{"intermediate_size": 2560, "rope_theta": 10000.0, "rope_fraction": 1.0, "attn_scale": 0.114, "parallel_block": false, "max_steps": 5970}
Each number is 200 + 30 x the weight over its row's rms, rounded and kept within 0 to 999. Layers, rows and columns count from 0. The size before them is the row's rms in percent of the matrix's.

# layer 4 attention output (transposed), 512x640, rms 0.212, rows 101-122, columns 320-479
112,177,202,158,187,183,188,166,208,195,213,232,203,179,209,224,220,224,175,205,206,200,257,209,202,165,231,174,171,161,133,205,242,171,131,209,239,201,207,202,212,210,204,212,197,173,168,174,140,212,236,223,239,203,205,185,229,240,248,231,198,181,216,175,148,170,191,265,144,229,183,210,183,217,201,227,219,214,247,181,179,174,192,200,210,153,207,191,154,126,217,208,222,173,230,208,183,178,237,205,169,152,220,234,159,257,159,235,238,223,215,222,169,192,185,155,207,238,201,136,201,228,178,197,173,198,192,178,185,173,194,240,216,203,199,205,211,163,216,201,215,305,199,199,188,209,194,187,213,173,165,182,172,216,153,232,167,181,143,146,230
114,177,227,284,157,171,240,224,187,234,205,220,209,149,205,252,214,201,182,174,167,239,178,210,207,226,221,202,235,233,279,208,169,178,210,207,205,170,185,212,195,218,235,236,207,235,135,207,179,196,169,204,215,210,236,171,206,178,198,242,207,223,198,174,230,249,185,145,182,230,161,184,176,232,148,172,211,214,241,160,182,144,180,150,166,196,235,179,211,208,197,228,206,194,196,202,183,151,169,220,191,225,165,186,181,220,176,175,172,229,163,188,212,180,206,205,180,191,208,127,170,194,236,183,221,215,241,182,208,164,203,195,154,238,237,206,206,185,179,219,227,192,196,163,228,267,183,196,178,172,215,207,204,156,182,227,197,221,259,154,204
112,178,136,166,223,262,203,180,153,186,186,143,200,203,227,202,174,174,196,165,196,188,239,225,208,215,197,174,247,212,197,211,205,174,159,218,186,202,181,219,214,208,201,239,201,180,273,198,231,204,175,226,229,264,195,213,191,272,180,166,197,190,170,194,232,201,168,224,222,170,206,226,203,257,157,223,176,170,218,135,247,212,173,164,235,218,231,212,200,167,164,190,208,265,247,190,213,241,217,163,148,156,224,199,248,144,161,233,178,219,224,224,198,217,199,162,154,236,164,192,159,201,255,183,230,184,154,173,246,261,208,214,157,218,185,202,245,147,214,258,172,185,212,217,136,244,145,185,212,238,242,228,153,226,182,212,212,217,236,165,187
112,150,233,210,234,163,182,183,166,185,129,223,174,161,219,249,221,217,215,192,199,240,156,211,246,233,197,206,175,206,224,177,265,227,196,145,179,165,234,187,230,251,185,196,214,177,159,221,159,184,150,220,167,179,216,211,188,199,205,217,219,181,127,162,254,195,132,162,262,125,216,169,190,168,166,199,215,228,216,159,178,184,210,187,150,167,232,218,225,183,152,146,203,196,233,191,215,204,214,207,186,211,191,189,159,160,139,176,209,175,197,205,176,188,250,160,181,212,239,204,166,161,198,232,219,197,202,170,201,182,199,166,220,200,215,222,187,183,168,200,207,185,220,234,214,200,190,199,149,169,194,169,146,183,193,209,159,208,173,253,204
111,203,168,188,146,232,234,149,212,168,138,181,200,226,210,187,188,184,199,132,220,228,178,208,212,143,165,202,154,176,194,189,194,146,195,203,211,184,192,190,131,199,196,203,217,194,173,223,228,188,226,177,235,205,216,215,172,177,214,204,169,170,191,233,266,221,173,207,252,211,201,165,189,179,196,142,238,174,178,169,140,211,208,193,185,145,210,193,207,240,198,202,273,208,212,175,121,226,193,234,218,206,259,190,181,191,142,248,209,166,294,190,208,133,206,193,187,195,205,258,200,178,166,118,162,200,219,172,235,208,154,226,215,191,183,200,165,184,178,212,204,216,286,191,235,218,210,243,209,183,238,209,232,218,127,189,183,192,207,188,155
111,221,148,230,203,145,213,232,198,183,262,202,244,225,215,214,191,196,191,159,193,202,183,190,235,137,191,163,250,186,215,197,201,239,196,196,154,229,219,213,203,197,234,190,181,207,229,151,203,181,197,221,233,259,246,127,186,190,154,173,184,171,169,313,210,207,196,208,179,142,178,175,197,229,224,194,199,207,113,218,214,185,176,150,220,261,272,203,218,182,217,208,183,223,199,187,225,237,190,190,179,207,255,224,202,226,165,214,254,227,234,206,195,188,214,207,180,145,197,205,230,139,219,228,207,204,224,162,247,158,175,192,173,186,103,191,207,176,143,190,223,169,203,167,166,213,229,160,225,226,212,188,223,202,189,228,219,254,149,228,200
113,178,192,210,241,230,235,222,189,214,203,237,227,170,235,209,193,231,203,174,236,252,236,229,228,198,146,206,240,166,212,208,190,217,263,212,224,206,218,194,119,179,191,245,182,220,189,224,210,228,228,209,149,147,227,236,167,211,203,210,172,184,245,219,233,166,215,254,224,207,280,235,200,182,138,189,209,217,188,160,207,165,196,178,229,235,226,176,203,183,156,247,209,154,225,235,148,170,193,184,193,192,175,236,203,148,259,206,179,152,158,220,209,172,203,173,181,164,149,197,160,156,134,221,209,188,218,232,184,185,195,228,220,167,155,199,283,172,205,131,220,217,173,223,168,183,189,230,213,208,166,228,200,207,216,217,191,227,213,214,193
110,221,190,198,217,244,197,188,209,153,191,152,193,208,191,208,218,172,220,222,151,194,216,219,249,215,248,193,225,219,153,203,201,149,167,205,233,217,166,200,154,183,193,180,212,192,210,183,213,158,245,204,216,201,204,224,198,222,204,238,182,259,207,179,217,233,184,202,235,193,211,200,243,144,247,190,194,210,263,265,207,176,216,213,221,182,206,217,206,168,177,172,202,191,155,152,187,272,247,238,206,169,199,189,199,224,213,205,195,222,201,230,202,238,214,178,192,200,130,118,178,254,200,226,191,235,230,182,235,153,215,246,219,251,198,212,231,215,213,247,229,180,171,173,203,231,193,154,154,239,171,175,243,215,197,212,249,189,211,192,279
110,217,221,163,224,194,184,238,192,188,180,201,176,175,165,291,193,230,203,223,183,231,262,187,209,190,206,236,152,173,197,187,200,231,144,221,236,221,160,198,184,229,231,184,105,172,172,196,190,175,229,187,178,136,171,202,198,231,162,225,216,181,193,167,252,247,182,230,147,220,215,227,257,221,252,218,201,216,236,179,234,241,219,194,218,218,225,186,164,229,236,162,134,250,184,236,228,179,209,139,179,227,195,247,172,173,186,202,251,208,227,180,232,251,227,170,235,241,217,189,203,235,229,233,210,233,217,226,273,219,200,170,194,207,217,244,236,210,191,237,207,192,218,196,228,198,188,197,193,189,162,160,191,227,183,190,153,190,214,167,147
108,241,194,217,199,201,217,221,224,215,208,218,180,205,281,238,247,179,157,161,183,234,236,198,215,130,235,183,189,215,202,213,251,169,224,258,154,193,236,210,144,184,193,213,189,217,172,264,249,243,195,181,180,192,223,182,188,176,185,151,168,211,215,196,180,186,248,154,272,158,234,204,230,228,212,232,191,149,190,199,182,203,199,213,218,135,235,170,235,143,188,203,208,216,171,198,208,207,229,171,162,172,202,219,235,162,212,178,222,215,174,186,249,169,192,236,192,230,258,169,225,234,163,221,188,222,192,236,205,231,151,170,164,179,158,166,151,162,209,187,151,240,260,196,235,164,218,183,182,194,209,181,188,156,171,237,215,229,251,197,191
109,218,222,197,267,179,176,160,216,165,193,234,238,188,188,166,196,212,251,159,206,189,203,249,213,226,194,250,172,143,252,163,212,187,219,194,173,234,178,197,227,235,216,237,165,222,182,156,220,204,242,213,256,187,208,216,227,212,198,212,167,207,136,252,184,159,188,232,198,250,206,220,209,196,186,240,236,224,224,200,171,238,223,187,269,199,197,157,152,256,178,228,206,217,188,204,182,194,230,248,198,188,213,162,188,246,196,149,153,212,211,217,183,195,202,144,193,214,191,179,194,168,194,201,168,161,191,242,200,178,208,180,209,167,256,199,169,180,212,168,269,161,124,239,209,169,173,226,232,227,246,205,208,167,197,172,186,266,149,175,155
111,232,206,170,212,165,173,201,241,224,179,202,175,194,211,158,208,183,249,236,179,159,185,247,197,235,211,183,237,181,228,198,173,146,213,227,163,193,154,182,192,188,194,209,217,162,232,216,229,208,193,158,175,243,168,212,211,195,154,202,188,281,231,187,227,233,198,236,219,238,203,159,214,267,193,155,172,191,183,239,188,211,215,181,257,213,192,208,229,209,201,207,263,201,168,203,260,234,240,227,205,197,174,158,200,242,144,245,197,211,195,176,182,191,200,220,204,193,241,184,178,189,174,194,218,228,179,181,155,152,230,153,228,201,193,222,216,209,192,259,137,220,242,278,155,181,206,206,196,182,216,257,189,196,177,186,197,196,141,210,211
111,190,233,241,219,209,266,178,175,226,210,207,205,199,182,196,218,187,248,186,165,212,196,166,161,181,184,213,235,160,96,122,232,258,183,211,170,177,177,229,190,195,201,180,183,221,241,155,222,190,257,176,196,193,194,190,198,204,181,202,203,225,161,197,166,189,164,241,206,181,201,169,232,234,200,236,244,210,234,233,270,236,253,242,167,205,216,193,184,228,212,194,244,138,209,159,167,190,245,192,226,193,221,185,230,143,205,237,219,209,161,203,241,204,193,189,202,165,191,182,186,181,176,209,222,214,170,270,173,205,176,175,189,269,256,203,245,198,166,215,231,219,218,199,200,190,213,202,215,207,153,174,184,212,174,227,164,193,224,216,205
110,209,190,189,210,161,195,195,194,233,177,163,190,199,174,201,168,199,225,215,241,238,179,232,185,144,192,192,208,258,234,201,229,224,141,195,189,163,178,213,199,208,187,117,202,151,203,212,279,221,175,259,238,215,249,190,209,240,220,211,213,251,262,149,241,147,175,200,164,191,213,144,206,243,157,216,187,225,181,190,168,226,198,173,158,222,199,240,203,184,236,222,231,171,214,195,253,239,207,231,222,202,208,238,182,206,231,224,209,274,194,165,200,216,208,207,150,180,224,243,165,210,169,187,221,177,225,221,258,183,198,177,220,181,166,179,166,261,207,165,209,138,225,166,184,163,166,238,240,214,166,170,163,205,204,240,195,244,215,204,167
111,208,190,209,148,228,159,218,166,234,236,208,167,198,204,160,184,154,175,195,172,229,226,220,225,181,203,220,227,182,202,183,223,229,228,161,176,262,193,174,254,228,196,202,212,221,180,194,181,202,251,286,238,202,165,204,187,215,227,178,188,231,243,207,234,211,137,275,211,225,236,229,168,190,147,176,227,209,181,199,254,162,246,213,200,203,155,229,194,202,239,229,207,152,197,216,220,200,215,265,254,209,171,157,173,198,231,240,211,162,210,235,174,221,250,221,201,215,209,162,255,209,226,157,178,159,157,176,194,206,222,264,246,189,227,160,179,222,230,259,224,228,242,179,179,242,164,220,186,188,188,206,244,167,152,201,212,158,197,220,200
110,204,243,197,181,196,159,205,192,156,229,193,225,186,158,217,199,195,268,179,148,205,154,245,201,156,199,159,184,164,190,196,211,184,186,216,203,173,234,112,178,177,183,172,215,199,173,217,228,227,233,183,282,247,200,233,175,204,171,182,191,184,225,258,242,213,192,246,157,173,224,157,228,186,153,213,185,224,182,210,198,214,194,230,204,180,196,195,202,166,208,159,178,161,218,186,249,252,222,183,183,246,167,202,180,229,146,177,195,137,235,198,202,197,192,188,241,232,217,158,157,212,196,223,177,123,180,236,247,243,170,176,210,208,239,216,189,151,191,212,139,202,175,263,205,193,212,175,154,195,168,190,171,180,224,163,255,183,166,217,200
110,148,220,227,215,201,123,264,191,137,223,251,204,222,232,199,171,220,203,209,170,164,212,232,231,203,201,202,179,180,200,186,230,153,212,185,183,156,181,198,215,207,187,197,186,200,218,213,192,213,170,223,173,158,182,177,175,211,245,228,206,223,222,273,187,168,219,183,188,232,240,179,176,215,174,187,216,128,205,207,212,175,197,250,196,214,215,160,174,172,152,143,229,252,159,206,263,192,218,170,163,205,193,192,215,204,174,260,212,180,178,218,158,205,188,225,209,238,245,237,239,218,161,232,253,202,250,216,176,167,236,201,220,210,211,190,220,175,158,239,201,192,170,168,197,204,183,192,251,195,180,229,169,256,211,216,168,199,238,133,197
109,214,180,221,239,234,243,218,273,230,231,166,210,258,199,179,215,169,238,196,212,167,217,167,262,206,200,203,230,134,186,195,206,189,214,182,141,108,172,182,138,206,203,220,211,215,174,199,166,212,176,273,159,237,185,198,215,191,179,223,133,171,196,245,198,212,180,201,233,209,187,204,185,177,261,187,162,209,163,205,198,231,190,187,182,187,207,178,132,219,203,164,274,125,171,193,213,181,268,171,148,183,216,193,171,175,227,239,231,242,200,175,241,217,135,210,192,162,156,200,172,239,187,122,217,169,213,259,243,202,153,163,211,198,173,200,220,188,164,225,217,131,138,171,190,176,183,227,154,199,249,195,227,205,268,233,186,182,182,167,277
111,203,219,253,235,205,134,141,211,209,222,210,209,222,168,201,194,213,211,251,203,169,217,167,224,203,223,197,233,236,239,218,190,227,173,169,213,267,192,180,237,177,234,177,165,212,207,190,207,246,262,273,161,164,219,183,167,230,220,222,192,199,221,213,224,229,220,157,146,221,228,197,162,192,190,209,179,201,216,193,212,269,178,213,196,204,237,229,206,230,212,204,126,191,233,207,234,182,197,144,158,165,174,159,225,202,181,240,222,250,236,217,195,167,212,218,254,164,192,138,211,176,171,207,207,204,212,194,251,242,193,137,161,207,218,200,161,192,175,234,145,222,134,217,232,192,202,205,173,184,221,207,212,176,185,193,272,185,132,193,171
106,212,166,175,184,183,171,197,229,218,201,218,211,230,235,185,223,207,200,154,171,177,172,177,189,185,210,239,140,222,208,205,215,212,207,204,236,247,203,197,212,174,206,178,159,175,131,192,198,236,185,220,219,166,249,252,231,186,162,184,192,183,199,216,145,226,245,229,177,229,196,193,227,200,168,224,206,181,243,220,214,135,187,165,270,157,229,187,196,203,250,204,181,169,199,210,193,162,181,199,194,212,181,173,208,254,211,220,196,196,209,179,175,247,150,185,197,191,212,242,180,199,183,174,194,261,181,240,155,155,229,172,169,196,160,177,157,198,131,218,201,195,228,160,180,178,228,210,187,202,161,179,261,185,184,221,248,236,255,278,221
110,152,195,226,209,188,235,231,225,195,112,221,214,194,204,237,202,177,200,169,170,204,264,176,252,169,171,200,197,201,120,217,226,183,205,223,159,192,192,190,239,237,237,155,195,150,264,226,246,229,185,268,203,183,197,195,230,199,228,192,196,217,186,218,184,200,183,200,236,225,212,171,176,147,214,198,170,182,191,220,227,165,202,209,228,155,236,180,215,245,221,187,195,150,302,172,216,198,178,220,203,172,219,181,173,200,200,166,235,190,198,189,221,217,181,166,170,197,234,209,167,185,208,221,185,248,178,198,190,234,168,199,206,176,184,181,220,231,177,212,245,194,149,222,150,177,227,171,183,189,154,165,201,251,220,210,226,172,175,167,217
111,171,222,163,213,223,186,142,305,216,194,204,220,212,161,138,233,219,206,145,179,218,219,202,199,169,217,207,206,163,184,200,143,210,166,215,240,220,204,190,184,195,204,207,205,219,179,230,194,176,192,195,204,166,205,204,222,242,208,178,185,225,189,232,229,180,138,133,279,230,170,186,226,186,244,194,193,208,190,159,250,161,207,226,252,230,228,195,205,174,181,215,216,189,238,247,275,234,208,196,203,210,226,237,188,175,254,178,232,174,180,235,228,238,166,262,191,183,177,206,172,195,177,211,240,207,161,210,191,189,231,212,203,152,188,202,158,188,206,181,283,174,238,197,242,182,244,193,168,149,201,176,237,224,188,148,207,219,156,226,232
# layer 4 attention value, 512x640, rms 0.0523, rows 102-123, columns 320-479
116,208,210,198,210,177,197,186,173,194,155,238,215,204,181,220,138,195,254,193,209,135,172,220,195,204,175,174,148,163,186,219,269,207,191,206,232,191,191,211,225,176,177,213,217,202,183,199,168,244,185,190,194,233,178,228,178,190,204,183,161,158,190,199,182,203,196,194,177,189,186,207,193,202,200,228,198,203,258,223,163,212,118,255,238,205,149,185,209,184,180,210,185,168,238,226,209,186,156,204,220,188,207,223,210,183,206,179,220,192,206,203,187,206,172,164,183,155,209,212,215,190,178,250,176,222,175,238,170,193,176,195,194,184,207,229,216,207,240,214,183,190,190,166,203,200,235,212,221,232,202,150,238,209,232,168,177,183,178,235,187
113,222,192,177,174,169,170,187,168,267,199,188,184,151,189,187,185,227,248,168,220,193,154,203,240,217,226,183,217,204,182,146,190,186,195,198,242,219,206,222,260,165,217,233,167,178,191,168,165,222,220,93,192,177,217,197,153,238,187,171,249,183,168,219,200,170,172,151,185,232,196,175,227,164,118,186,197,161,199,257,175,175,217,272,237,171,145,225,233,213,173,188,188,153,207,213,207,287,204,152,172,215,178,178,211,219,214,219,206,165,185,175,227,214,211,236,202,193,251,175,171,202,171,196,215,153,131,223,192,205,175,230,218,184,177,201,197,157,204,220,210,168,157,190,199,171,204,188,177,194,164,173,199,226,144,258,203,200,212,222,153
113,219,184,181,174,182,213,211,246,226,200,205,225,281,199,239,191,136,185,226,159,196,209,194,210,200,180,177,214,205,221,184,172,252,250,241,196,164,175,181,217,176,227,240,208,255,150,216,214,254,206,150,211,194,229,189,193,190,266,212,229,147,209,248,210,203,195,248,162,253,242,169,186,239,230,152,202,213,231,171,144,160,183,233,221,184,239,220,175,185,242,258,215,234,220,227,183,225,173,193,225,266,188,193,217,233,234,178,185,219,199,191,237,179,237,172,214,143,172,200,216,177,163,204,181,197,224,130,214,156,226,150,215,158,205,198,260,173,168,253,194,164,207,190,192,202,193,211,203,215,209,211,211,257,181,195,251,209,210,188,157
114,189,212,245,247,164,234,203,166,157,204,166,177,197,251,171,212,222,148,205,165,185,198,256,203,212,170,158,252,192,168,187,189,193,220,179,196,237,211,246,175,188,208,271,267,225,182,243,148,208,236,173,148,197,225,189,252,233,217,263,224,230,203,207,178,175,133,217,167,212,225,232,224,184,193,229,189,231,160,237,169,251,198,210,146,178,254,166,190,215,235,191,190,243,185,230,205,192,261,166,145,164,226,218,210,242,185,192,204,219,225,165,186,150,172,261,168,200,233,262,166,235,278,255,228,269,179,218,191,164,177,155,207,168,147,204,221,152,232,189,212,210,179,211,199,156,247,195,209,201,207,122,208,180,198,176,242,162,219,187,192
109,240,181,167,191,203,197,209,165,198,215,206,195,233,182,216,242,174,162,163,210,217,215,157,199,232,210,197,200,187,253,198,217,200,106,164,162,172,185,174,195,188,158,196,200,199,265,243,181,205,184,149,188,200,187,165,235,215,185,222,228,145,181,198,121,158,183,187,158,237,232,183,181,189,193,157,194,227,154,145,216,228,192,169,220,152,181,171,185,182,176,208,183,196,163,189,207,196,213,239,191,249,210,200,197,201,230,191,223,200,191,197,127,199,237,154,219,193,213,218,165,199,186,242,191,189,231,237,195,212,164,209,256,227,188,171,209,212,218,265,185,253,200,173,240,258,188,168,172,180,208,217,204,224,219,176,149,175,189,187,218
114,173,209,225,139,174,216,215,164,228,251,205,212,196,244,203,171,223,169,215,178,212,170,241,196,164,215,242,223,186,219,223,157,214,219,193,215,201,190,230,162,179,223,218,258,221,178,254,182,160,234,189,196,208,177,165,223,189,195,160,228,232,204,191,199,232,209,208,219,203,146,176,173,183,222,237,143,204,164,158,191,216,239,158,205,210,189,205,183,150,200,193,196,218,182,151,240,188,211,142,242,203,210,142,183,207,235,169,191,201,236,192,212,159,212,208,236,172,176,195,245,158,206,192,170,134,212,174,219,166,215,247,207,189,153,212,213,241,230,200,202,216,202,186,225,115,158,191,193,203,186,143,180,183,181,144,178,187,188,189,197
109,190,198,193,110,218,182,186,193,187,211,242,227,221,231,173,179,209,190,204,205,166,212,226,226,254,238,209,185,231,202,244,192,219,209,210,225,197,218,160,143,198,213,218,237,204,219,158,178,198,204,181,163,166,198,181,191,229,208,243,116,182,212,220,179,190,179,223,215,170,191,134,193,145,162,233,179,151,184,164,194,232,158,218,161,200,163,217,143,243,189,199,186,192,233,210,227,145,230,186,185,226,165,181,182,155,147,223,211,219,189,181,162,264,187,156,230,101,171,186,226,263,202,213,254,196,213,235,203,201,205,167,189,206,203,241,177,169,198,198,178,203,195,214,221,232,209,217,240,169,295,191,214,197,228,197,148,208,203,142,156
111,191,246,232,185,172,210,179,158,202,166,201,181,212,198,129,176,219,201,207,247,140,236,181,190,181,234,162,161,200,215,182,215,192,184,217,184,175,226,226,203,154,146,208,197,230,199,153,175,244,199,177,214,162,189,247,179,219,205,151,189,195,142,215,203,179,233,261,228,173,180,204,169,186,134,177,218,217,196,239,187,188,117,198,152,197,210,224,198,189,154,185,187,179,239,211,224,134,182,192,159,194,239,188,191,162,213,203,171,229,176,220,171,205,221,209,150,249,155,213,197,165,187,188,186,205,218,141,168,190,215,188,208,278,190,210,164,182,223,179,177,182,218,218,174,224,222,184,161,218,175,226,165,212,195,155,206,206,227,237,190
111,228,170,210,231,186,100,205,167,237,228,199,236,206,212,194,214,256,276,150,213,199,198,208,211,207,253,121,203,195,156,162,195,148,198,159,191,204,189,189,220,229,159,176,206,125,212,244,180,205,197,231,233,216,205,231,216,190,140,156,203,189,221,233,243,219,211,174,188,134,194,234,201,200,212,184,218,196,188,105,213,209,229,250,170,225,193,190,179,215,180,224,214,210,272,205,155,202,154,217,216,216,186,163,220,238,244,198,173,180,246,192,183,254,202,208,218,174,200,173,179,151,233,206,213,210,181,216,214,191,199,208,211,220,244,202,181,220,218,223,185,162,196,138,160,197,221,230,178,186,229,197,173,147,245,227,160,198,198,203,163
109,205,176,163,175,213,186,166,190,205,184,164,197,226,165,263,152,197,164,230,158,223,200,279,208,134,234,190,187,222,228,136,197,195,227,132,260,153,171,220,200,173,205,212,212,181,239,200,208,156,203,203,158,222,148,196,247,215,186,207,207,233,177,154,168,201,237,201,232,216,191,177,155,193,218,190,218,230,190,205,180,223,203,200,207,188,191,227,198,170,197,162,234,146,215,189,181,227,165,209,215,213,223,129,182,171,217,229,223,224,171,155,221,187,212,197,219,175,178,117,178,235,193,210,179,194,176,193,194,195,240,175,197,202,179,216,201,191,204,155,148,248,168,168,202,191,244,171,197,233,176,203,243,166,172,243,188,210,161,199,162
113,219,219,250,194,243,190,211,184,213,229,153,253,217,216,128,153,208,212,217,183,167,215,142,227,241,128,172,199,189,220,178,213,164,196,218,257,183,195,224,140,209,179,194,155,208,160,156,226,189,171,177,165,202,233,217,182,199,193,205,156,167,227,237,177,215,191,156,148,230,163,206,208,198,227,224,183,205,197,197,240,197,177,223,155,189,230,216,167,191,202,201,222,245,231,249,162,196,244,247,177,253,180,167,190,165,253,178,177,187,227,218,256,168,233,203,207,185,158,181,106,212,193,208,167,210,200,183,210,241,229,151,254,211,184,239,194,159,186,167,268,205,162,188,165,238,155,187,189,246,212,197,223,200,232,210,186,224,169,220,196
113,198,152,161,159,212,175,218,211,178,182,200,196,156,195,166,247,176,214,180,194,224,222,169,169,213,199,213,203,208,193,183,238,161,205,183,174,245,178,293,206,184,180,236,200,276,211,192,186,204,180,173,167,199,177,216,230,209,230,180,182,195,138,178,241,223,222,200,167,166,181,229,213,168,213,213,150,265,192,184,222,238,168,249,196,205,212,208,180,162,224,191,207,210,190,203,168,186,199,195,184,173,169,207,200,208,183,173,184,136,196,195,213,223,282,205,222,207,208,259,195,168,225,198,180,217,216,202,155,169,251,177,214,182,203,213,217,210,214,195,237,173,196,165,278,188,207,172,175,255,206,217,167,220,247,204,196,248,180,197,165
111,207,164,190,207,196,202,176,184,156,162,220,224,185,210,181,143,180,251,207,168,168,187,230,170,138,188,168,218,151,123,214,200,236,250,185,207,207,250,171,196,219,208,172,163,230,193,228,216,165,247,206,141,166,163,255,193,205,228,253,232,224,208,257,248,140,256,214,205,178,193,178,157,191,152,268,215,201,229,257,224,218,198,250,166,221,179,187,174,196,203,209,180,201,176,140,182,225,219,199,218,187,198,168,223,230,191,180,222,164,179,161,173,180,238,169,207,205,210,206,234,183,165,166,183,245,199,236,185,217,160,211,182,186,183,202,219,260,164,212,224,235,261,202,248,187,190,211,177,199,221,225,230,191,185,206,180,161,187,223,258
109,208,197,222,194,207,191,224,153,245,161,247,175,196,164,208,193,150,185,194,209,154,209,211,219,170,216,180,230,207,160,200,221,227,192,171,195,219,229,187,199,229,187,184,204,215,242,176,220,171,200,181,187,170,140,210,186,245,234,185,148,192,223,167,204,231,239,175,197,183,211,210,235,226,140,190,162,208,219,212,164,192,159,141,162,177,212,191,245,199,179,243,250,231,138,168,191,174,185,210,186,188,200,196,218,203,242,224,226,235,216,174,189,167,158,230,188,184,179,199,192,174,211,228,207,261,222,195,227,251,181,175,219,171,222,245,230,191,203,139,173,191,197,226,197,203,156,194,175,218,210,205,183,156,248,264,251,183,214,193,199
113,196,239,205,192,194,226,229,252,243,189,174,187,259,289,192,194,228,222,233,185,197,163,202,228,211,261,168,193,209,132,192,216,246,215,191,152,198,192,197,179,167,194,202,183,206,205,184,190,205,139,147,190,258,190,178,206,145,210,217,148,189,238,157,195,217,209,207,172,245,210,195,219,188,202,213,237,163,204,178,170,200,203,208,202,194,203,231,209,187,222,223,181,195,195,254,146,188,161,192,157,186,173,198,244,198,280,243,205,201,186,205,193,210,173,163,202,238,238,168,184,195,204,123,222,224,191,169,234,190,172,189,169,204,205,213,226,231,247,162,219,180,265,185,229,264,205,249,225,184,240,219,173,173,195,178,167,213,144,197,166
109,236,211,195,163,195,193,168,233,173,203,245,192,248,224,185,225,203,189,186,207,194,256,163,162,232,229,162,216,209,168,182,193,153,178,230,228,201,221,231,197,199,194,127,239,183,235,187,192,231,229,190,240,222,230,159,190,264,160,232,202,228,141,216,181,248,172,176,223,232,206,184,167,258,224,174,184,182,176,238,187,223,238,195,183,167,197,233,179,155,226,184,199,225,190,218,114,147,211,189,219,259,119,156,223,214,184,208,197,170,207,198,196,184,207,202,183,186,182,200,203,213,161,212,174,101,120,198,139,192,226,210,187,167,189,188,242,187,203,206,177,167,185,185,185,197,224,184,141,187,187,206,150,90,179,166,241,166,194,159,200
110,210,193,195,171,237,161,210,181,222,174,130,228,167,279,167,205,222,172,185,216,235,205,172,180,250,161,226,173,250,176,191,241,136,153,213,172,216,198,155,179,195,194,174,211,195,161,227,207,201,262,164,182,175,214,210,181,213,192,206,240,161,174,213,184,142,170,220,175,215,185,247,201,173,155,221,259,210,204,181,223,184,161,208,136,154,218,194,190,190,204,207,162,203,204,256,219,216,171,192,199,199,212,206,194,200,179,183,200,242,191,224,138,194,188,248,232,158,203,206,191,228,176,196,189,211,188,202,211,228,187,230,223,229,208,230,216,191,157,195,181,207,219,218,153,218,231,198,246,147,204,219,200,212,118,201,211,215,177,153,214
112,184,212,213,143,181,213,182,258,194,183,249,201,215,182,204,198,181,184,214,191,228,261,203,195,243,188,244,216,192,239,182,223,191,191,230,251,191,278,210,171,182,187,196,232,199,204,191,171,213,242,237,151,158,213,266,187,186,221,217,197,244,210,195,201,212,199,225,213,205,225,234,217,257,210,162,224,237,198,218,177,147,193,230,192,178,206,188,224,203,248,248,217,224,204,168,190,201,147,210,255,239,206,211,178,166,193,174,171,206,162,157,176,229,221,182,119,172,209,136,212,229,177,216,183,183,181,228,205,178,205,197,186,243,197,205,237,186,154,206,213,205,179,173,233,177,166,141,221,168,208,203,236,195,205,168,141,168,224,229,209
108,184,220,210,228,194,145,165,186,195,111,184,144,216,206,223,272,202,240,214,176,245,172,201,194,205,229,259,216,183,236,221,215,219,175,168,234,226,189,151,230,192,208,197,219,179,206,200,194,251,233,151,248,168,200,165,197,164,257,218,172,186,270,228,191,164,188,207,163,198,237,190,156,259,189,191,189,224,213,262,187,252,186,245,131,212,243,222,192,184,207,196,155,174,209,169,199,164,157,196,210,250,186,221,217,201,131,171,182,169,209,182,236,226,189,226,223,173,239,193,194,192,230,172,238,201,202,152,159,217,164,190,166,201,121,228,241,244,225,198,178,236,222,195,204,207,143,219,204,224,228,219,224,193,246,216,208,181,155,156,148
111,202,178,115,235,212,188,158,171,157,240,218,216,156,214,182,168,229,198,233,236,223,202,255,175,226,257,206,215,218,193,178,140,187,162,241,260,219,194,192,206,153,174,228,225,190,150,237,241,209,165,200,220,222,173,197,214,207,209,200,220,173,181,174,232,137,219,227,185,254,213,167,222,244,148,240,193,236,206,188,159,237,231,202,223,219,200,160,164,196,208,195,238,206,225,175,179,229,215,243,152,197,192,210,156,133,173,182,175,230,162,215,201,201,160,241,259,200,182,227,228,187,216,220,180,184,204,178,233,141,206,158,208,215,158,202,211,188,227,141,216,161,215,181,211,202,216,207,196,227,208,198,194,183,269,211,226,248,243,223,160
110,214,161,249,262,195,201,205,162,184,193,185,201,151,229,178,133,198,205,185,174,229,229,197,236,208,231,223,187,207,208,170,238,183,189,260,181,201,181,216,172,237,184,213,183,199,234,238,212,216,304,205,171,292,208,165,197,181,215,213,239,180,193,171,183,216,209,210,201,174,180,201,220,222,197,237,211,234,181,182,164,209,225,233,238,216,228,155,200,178,173,216,210,138,224,215,132,208,223,193,213,245,230,242,217,218,184,192,172,166,210,154,188,188,179,238,170,168,233,191,184,129,199,216,208,221,208,220,212,201,242,188,199,194,182,196,216,205,189,223,165,184,189,188,216,211,130,182,232,210,168,180,172,212,243,211,260,247,182,167,231
109,227,177,219,145,233,250,177,208,192,228,221,200,183,253,213,218,228,206,260,257,231,190,181,148,192,146,155,194,205,171,207,219,211,203,201,187,221,191,164,184,187,216,184,209,260,171,264,222,269,157,219,209,209,180,142,196,219,196,186,228,196,209,164,190,226,196,203,249,215,212,178,231,222,228,205,207,201,191,242,234,149,224,213,215,228,207,209,187,244,216,214,150,232,234,173,158,202,203,196,201,181,239,191,200,219,147,222,149,234,211,167,176,201,170,195,211,206,221,197,151,247,210,244,232,194,221,179,171,211,206,186,223,207,174,139,194,175,239,197,206,171,208,172,215,208,153,176,187,206,195,212,119,195,184,174,186,205,202,227,233